Each number is 128 + 32 x the weight over its row's rms, rounded and kept within 0 to 255. Layers, rows and columns count from 0. Numbers have three digits each. The size before them is the row's rms in percent of the matrix's.

# v: layer 15 attention value, 128x128, rms 0.292, rows 43-63, columns 0-127
# o: layer 15 attention output (transposed), 128x128, rms 0.255, rows 43-63, columns 0-127
# q: layer 15 attention query, 128x128, rms 0.172, rows 64-67, columns 0-127
# k: layer 15 attention key, 128x128, rms 0.183, rows 64-66, columns 0-127
v43 124:117099180133129124118091148148141146106112091093090157130098167073126113078128176160203154136085158118062092163109146132110170165179168104133153082093089132161095129150153124116122166041114166101140114110061123128162085104086147154129116144156090100090101138138126179143094143108177156114116097122136130131111199091120177168181119129133178119072114086098148139209093170154126116166098
o43 122:172157049195144117141151083103116086129186052145187107097148180179126172117109140123060151169142139136133127086104120104164101159182109151101071150147165102133155098122168148109143083149124143171123138138110136119154128156134168093157112095138156130159133158096125118135142065140122131137159124149157129100152090182144054130065142097124056151162053120108088171129150103122097114103182
v44 133:104072154163149099059127134138160106109120133067162079129094158128088093120094150116104074145139087184135113157112160131123119144068174122137096057155054118160134121127091122106158134075110155105121145115183116100182146182167129184154148151143087145126081137144146136092132184145118136124153114128141160115158086124128091159057174156089129125186111172164199138088108152136077120193138
o44 132:102157136109129169141103093184159118097096092130095147122126160121171124109176129131092123140076111156148130125085115163092087122225133148159098134097148123104207081091057087097111132148095127149086081172068151120138150136085164093132130176095163178098203147087122111179133119117093107140126131105112110156119165077163180115128119096150132126146099145161155138202109195124125127114065
v45 128:194166111139101036131041121153167112189096115118130162055087155095127145153167139122100059063114122115133126157124154124195146143162105119124121155037138138082130098133136164126091098076083156070113087127115150148170107080139161156076142131111144124116144141152125133135146120156116100120144144099105142129218138161143165141078160140132129135164132135120097123117193178132169146112122
o45 126:130171108139108155103168156152144164135107131125127119160174121157196144135176100108177189164127150152129102130099069177145154092179163182121167080169122137158105155119117104128145125159173118154146140132178164092136132171125140138155112102120107124153121095081101065088093143117119168129097149085166137116094127139155112187059107120072116100082099165167112052083107050142111185086079
v46 124:118129150117146136120137100171102092115129146108114155102119188141157139125116161084104144105153112110111083160101088124124126120141179142125129148107124138084089150081127149130100106102156092149043182228101093042153135120099118157152143173151107126100163164196127114148104093155123121177087113182145083153100140118148210162152092072150116169132173116135135085162130162114086050138182
o46 123:166133094162103113122190155115157152139151144148115083136108135158029097145126096134171154107113187121158090100151187149134135128165148117144141096093119149182117032111145088140118079162105148183155104144144126182069134094080130130095155034085159146124155090139144148133140189107116130133132124142121153070156117134153078102132140138104079177124118137113053178147098106134143114074116
v47 124:108116118068072082127108152095136087094178180146049107061157153146141093116116149168159096139131156110105103157117149140132159096166115060151122205207101107146131145140098129102179163137125126097083104176135128174086106170096120148196086149106137141132148162182118154089156165119101177110173153124087147100119138129104113060156172129131070165112106071125134146164168119132124132113109
o47 125:158140115125167140158155088178133141166162131113156133139100123139108124125248120083137132155104120135103171075161146100114124151070134159105155084128150130080060130139113157139109070142124148126116130103147127190211090096126165114132113085152102105182130173081145076113151134133126129106148122049086125131147098103175152149157079217100164113161064146130159160144132135103117071133140
v48 129:144089115119106106146078127128123103069143115203110168176081139144133141159157136076124131125193064085144124114153177136107113081121164163106142085094093129158184116208111141066100172137139114070127148165184160108117178117096144086149117139121124123076117139070119099093127168130120189100138106168123131122136088089137183119132111158141153178156096163158084152106176110102125199167107
o48 126:137155165157136152105144114103117137166161132087132078161212185101096130112139123076141118091068116151077121093108166170129082167114067087141113169147205116104130201067117186165165189109140127155136090115070115143109147164133088137121147152089103118084146105110125087092123152099133076123160137085144157131164155109132124113073163134149145088087132124186122076122059140150135160141147
v49 119:091161114129153090144103154100181127093129135142177144186130157129140096107158140145166144110106083151138113176130087175152170138084085120121110094080089185128171121150090166105153137113164114128102130149116134187139132135146142140153146147169092170098107052145074112125199097169088135134139104170059148123160129171104110089151127161081144071150074049072147161116098153072151128173168
o49 120:135166147151129181178156094182113149104155143104125122060146169121132086165143157155126154187181145199082177128159143077163101098194152105117170101175158145115114134153126135214075094158073118168130086104082115092115144136197101078139128155109107108062134176139141127128073178138143131097085129139094149126126110105151125146090155127150151127130135138123119149111189175171127185137127
v50 135:147103129112193140152171152127106112148178081114103105067177053124139139129119120166089167115058078140146160084135117089159142148090121117136095118114097169129104138092108112102118105133210128164095144131105169147145162140167131150130091150150150109114097105109208054159154136106104121162143125136154128135086104095119115092120130076229148134185147117134166121183119177112182166073103
o50 132:115141137108086147116127095168202203077126154211129139137123138072108170116152135172121107135158161149168108141096105141096111080061132084118161154120114064102124093149106133129161099115107157126177158156169088154114147087152113097098131111087203132175107153155066116134119152189214061087131161150138129163147175112073136141108099152104096151134149150115135147108162120143100157139168
v51 125:225153136071231169132143128113134143097086081143097120133136121137137152144061112145137121095163148143143114123143132158147157142097123120162168094120128050123191108082108109076104103158133108100169132180091104118185059119133138156193152136079133143142162135082165147083141124179122126146150179118070074118144153116138128074135091135107152184173106122129120163128077109152114112168136
o51 124:155114179171098125119106115110136170129152219141130189111072130102132138109162117130153152138134134091080157143122191169140108107142114124110091091099123203114063117191143119119081119129149137171111095126149109122116170103080093131179175097112157190061141173093113129103119120133104102170072119157144145118158129155057167134088102096143147085106088105175147097139178136150076098120190
v52 128:122084110155172104119111200086165147123121150108119102176093157100113086095164149170195157125120147119115129151104138044074102115087098138129132104183145100078125161157138169122108189152145078168127064135062197105092044132138125161127117124138162133089148130187147124156145140107111128101146136147145161155139135090158088110097112127170101122147138121099120218100126116077139134186165
o52 119:106148128099148154079181061130137165124139162120144167135139129175100155146100098127153111207123143106128155164155111095086160180186108108135136061109082096125158121094129149185148156178100174135139079148117140117154108133169121088198118132142091137128119120163117067078125084186125130112143152094101150154136067206112185123188122089154071122148122137106096133114112168164061090126151
v53 135:216167141102144123146154127095153113127125142152178087089107100131120141140089159184131099040148192128082101100135175147145099146110136106148102117121100131110074136120116133130071141101124123117147109134149124068125083097179174088102075132170149090094167115119160119159145142106165161092107112135128193110112126104161091146125174105212104101175104178109187109179079100157109179104081
o53 126:116122082149193203081130141153115127111143139134065181126115089134148098113112163078112182114074128097158150130146082135124155120093168144156150129128161105117114146130148143070155097147143115134145160237156143146119169124077081174147138151056136142125126142150100127091112080117144085071153137093139103167147113134105120157148091151074043059153155110171129148111157172139099150142183
v54 119:115130188103132103187156099163119095110162124073148156115111122137099138125104090088196176119053160134099083132093074132121090168125086130153111174116129157197121161104107103085151151094130140128155111111139164083123199098101127105175186172148123093165096163140176140123127218114090112144138107098136136160076078148105115148126136172090123071157108088073119141075108133180131149127147
o54 115:182143158145114126111101140126061097133051137105162104197163135118109108116143148123112127128162099139147178144108083095122117137151148089163121127138139130094115088159206115120129130130130132156162155154159107142135078111179067137093179168139192133129190150066110130147229110099168130127118151151086140126100180128174108144172118089124093205133126137177192195137107128145117091096142
v55 126:156079108143126135161174192196150068130144132138120067117097130139154138178143133162129130133115065165147136122116088122134147147123158114122144109070061073105111191074135154137142129145127127107061074158131143126142152172158171143061182128115061068107082123142156143119099130105086182161136152139135141107180194139086134111150083156122132087105145135127107118085067178120142092077136
o55 127:173227138100105189086078103100109177146108088148149157108111149114117127092146133144120163142152166145097137154133110147073134110144162137122165131129174097157060100078092124088131186069108099144158161122154096123092134118119157131134180102144135181122133109140175103095123182162113135102148095174077101195135052124162112082090104151153134201141072124112089134133141148154099165145076
v56 121:116131141104124105155132127095053193119108147121093154148123158082150129082120154064166141177081108112160064159156123108141148168154133113078125166160171079084103168167104161165189158130166132106114165160113181159058120114176145195082174128141167139161104123114118111117082117089158109186164158152107133119164118106159071137129116132097094092138097160108141110130122148109192115103059
o56 121:114086140140096116141158115170118095109107126139136100111117102153090115118125077115123148143126087212124158098110122143139128123079167102123117095137111134165140084028168143100141130158139135083127145087144100083173088076154107098153130144164078137147076160086164117144144143102134167052176070155224130175118124164090176103134153105081161180116106095108091099187133145137088150080144
v57 115:154079078123088111203122058107127143121176145147151112129163117192123110067100132189125127127190127126163138145097137087145112111079159092126172173101103111167085179033123141193139097173130171075117127140152102129110139124162086139129097114160168134090165102101146132152098192067173150128099097119124136108141148138137158069176115140107164109112178110127106101164120103106073125159120
o57 119:129119174068169127099141172149099085108112071139102111090083156129113123094125113169122107123091161175127116173162179180133167111134114228097120127111143102151114113202155125156068125125113128123102212118108130109119114066091128176120160148096096090133103131139159102118151127150186055152138155134161091196154072089151117114119166141108107138117065161115105133119121115146189110163174
v58 120:111136108079172167141109104142117117151095139099150126108112160180123103135148161104116113142208168081136132099142100166164190185121087141172109132147115119106114227108148041066162113143134129147156110149084152110145145170150109121146163101173111112057090154172175076150124082082069095144170093129074148114128089148135130103132107128139163133127139083150095121172166075111137094098165
o58 118:111126169154146131089151124146133164102152092113119128120160070138129050117137109095094072141100156110147149161140172088120145037112121145161107127140092172123080088138115178148104111147129124142139092096148085132168134126127163150093137167129191124171134113112110154130141161142116150133101104181105130086127131148165148111116132092096105164117103155024180127056084139239058114165129
v59 136:130182141158153091102077101141106149128096148126098151137147119153117131076100100123113160132138098119151193115122154151178144064112156124173139114111077132129054135147117144163115085144098113140115112189095100188088140138106129174184123142122173091155199125129114203113116176041158163108178078117170186135111121147123081137082081101101099149196117084102088142123142159096156138106105
o59 131:108106149114103143171067129147105122133156101156147106141092013091109147181179150112128143159070164149103118079117129117122097168177065154100151098091097139067169086149115131153107146133129144128150201104116082086183123124151100143135082109097118165112038146126110143129158121167105088103159105147116136103112122132173091097136144178084085126126135108145131030119126169137160156115120
v60 121:140103081131092073152117071069103157189123116130089158160190102159139129112165167129166108123104139184148145108136111140072102096172072121216140156133197122158079089142138114083154129130177122108161136142113121134144125141122083171169156169122139109135100138083124141137127155135117141160137150133098142162143128141134095146085112109218146089015086139152060138151138126138088127135173
o60 118:103156187120100134153128166130126091080125139136139116151073188153129142097069128109126143125130134062131120180164153059180155144066096171120132143149121141088195114123111173129117114085088130135137112145230110134163065140193153139161164147113113203166113175132096073137108109109142151127121118063147125067111182113172144157121129128141162184168110128128112106097108076109157122114115
v61 132:115133126084184110098132086179120150133164132091128172114098129073144140119145146153089188157093118083127158118161123159126145114152134144154100143137115142092192119104162057181116159116115122078079151062119114161152150138134106139120117112111144130128148112153170195123216157089136122091088152161135122081029143121140186147085151157138073121120104170126117137175042090073103124148136
o61 127:145162125115093072107159161093086149068137116198149096147118150141158079096151085135111140126122135162147069072135147078120144163136157100096120182090078092095077105135107138123080146141150167169092129170153146070159147155133131133189092187101145088150121059099103181139134135156135139123149139141091145155153113105082122122140168134122158086088159055173159216088158147122138097140108
v62 127:091107136128147135061130176105132122041110108151118130095127084123079097113141156129094141165114155119076101101114088171181137113160170100062128135162172161159153084132197126124092088098100126080134091172127149149153175097171145120147083149137112205147127082150113120106122143145158087068149179091098165088148114168155164167134173101135135091061156143159105076099116128177154126152122
o62 129:165149061137133093140123103175162130117130152146105116134161148139186211130132162097138073098132140167125183130124152129114103137101147173170106123085179101151132145136169149103146113173153114119093175112082168094165078169111089176159104179065087076141149154164070141163121155123106111184077075129112146112061167132125120098111097166146184159136166102099096146154153072095110153147086
v63 142:139145121120165119122149070200164119137194156031100186092149134228098145134092132111109118093119137085123091098130125142113084112131157135151134168127096119137169118115153173144164148155145096157120139099084102156147110114157080153181166089136084112163134112075145123116089102176118177124085158125061118060154098118077090181107158080116089132127161171150174143148141143115143155108146
o63 137:174104148148149165150118115097084139088068127159129111110055121133135130153161088153103202148140053085128145123080192153087173138100110119095121152122150125160056147133054025137112128141096166096107182136169166179109097114133134137148087166109144125138148157138084160178129160108178096141154099124157182076098151154146129145146116150169155121145122140140125125141069102140063131130138
q64 097:151089132085151098150156154069175130138127144178170123128133141126104088109101174104100140152152133138094145174086086155175083154084100138178128128137156131123152113106169086107185127174114095157122090137113101103095187060089041036076116173165130113177156173107138119119085120158183128172148130105109098116123088039091147139173106146144153087141141119139094112130131139094158133115124
k64 062:146106179150095109147140114127170145112128118186123118097149189056178167083124179134110113137142122089205134170144147125128149113152169212125128075125100135099154088101089083171110106133131187128161108116120066126092124136130107127151126139131101110109133109134118137187108109160182147065156167148163178131157165190145152138234100122145185171139090118158154111103138135096123140112071
q65 084:099118153171133148147122107126120112140142211173070195118136133081176138113155061110178134125134119113088150103169150090063120135103194106133180126147179157159139089125149144087173109166160105162125126118100171099091123131111097099103081163090149190145085152101152094113200134105100087160105093154118161083141106101095140138139162158076096115147175133095147084154148161131161123125206
k65 070:147177155159098129119149151097130130129162154152197102122129144109114079139119140169111058164108140159118069103131110146110131127176168161134134102134084092136161125138046143096173153091186154120190145092148123169136129144112138075164164202169059088149142153123130167154128168158101154108150123082145182076118117132099109124104100151100039184138130110105136125137157073125181158181105
q66 081:141123095088131147125119120129168175087120137068199124172110156091115183120153162155170136124149114179164124115136110154184151104158130092146152130117122124105116164108100116176130111117137129136083120107177089161163135106211201142174175070147080103089170079137070111115092069125104171137135164098203106176113146168194104112102136052119134096135115117121132151176149087147130138142101
k66 067:150126121075102101125125162079167139102170159112179167104129105137125161120091130127153153122162054126156208136127121146171111151142128104086150092065165091096091150089121105160168164123058111156147108123160088149134139091107115151096075062140140171183116159147130079135141100163114144136198089114077151161127157054145148141137186130157082137180114103125199147109124167152074122125144
q67 079:123108100071146126135212087090142093131157135114111098130104150123106134120103193140094132129104134152192150173124122109140147147153114141137073153167123102127141157111172097123155128179160111127137064137114128159141148081107016080122142147169096084213177139109112151103072106185195122089108115125120103076123072085129166118131123152182172101117127078104127121115094175138101113093104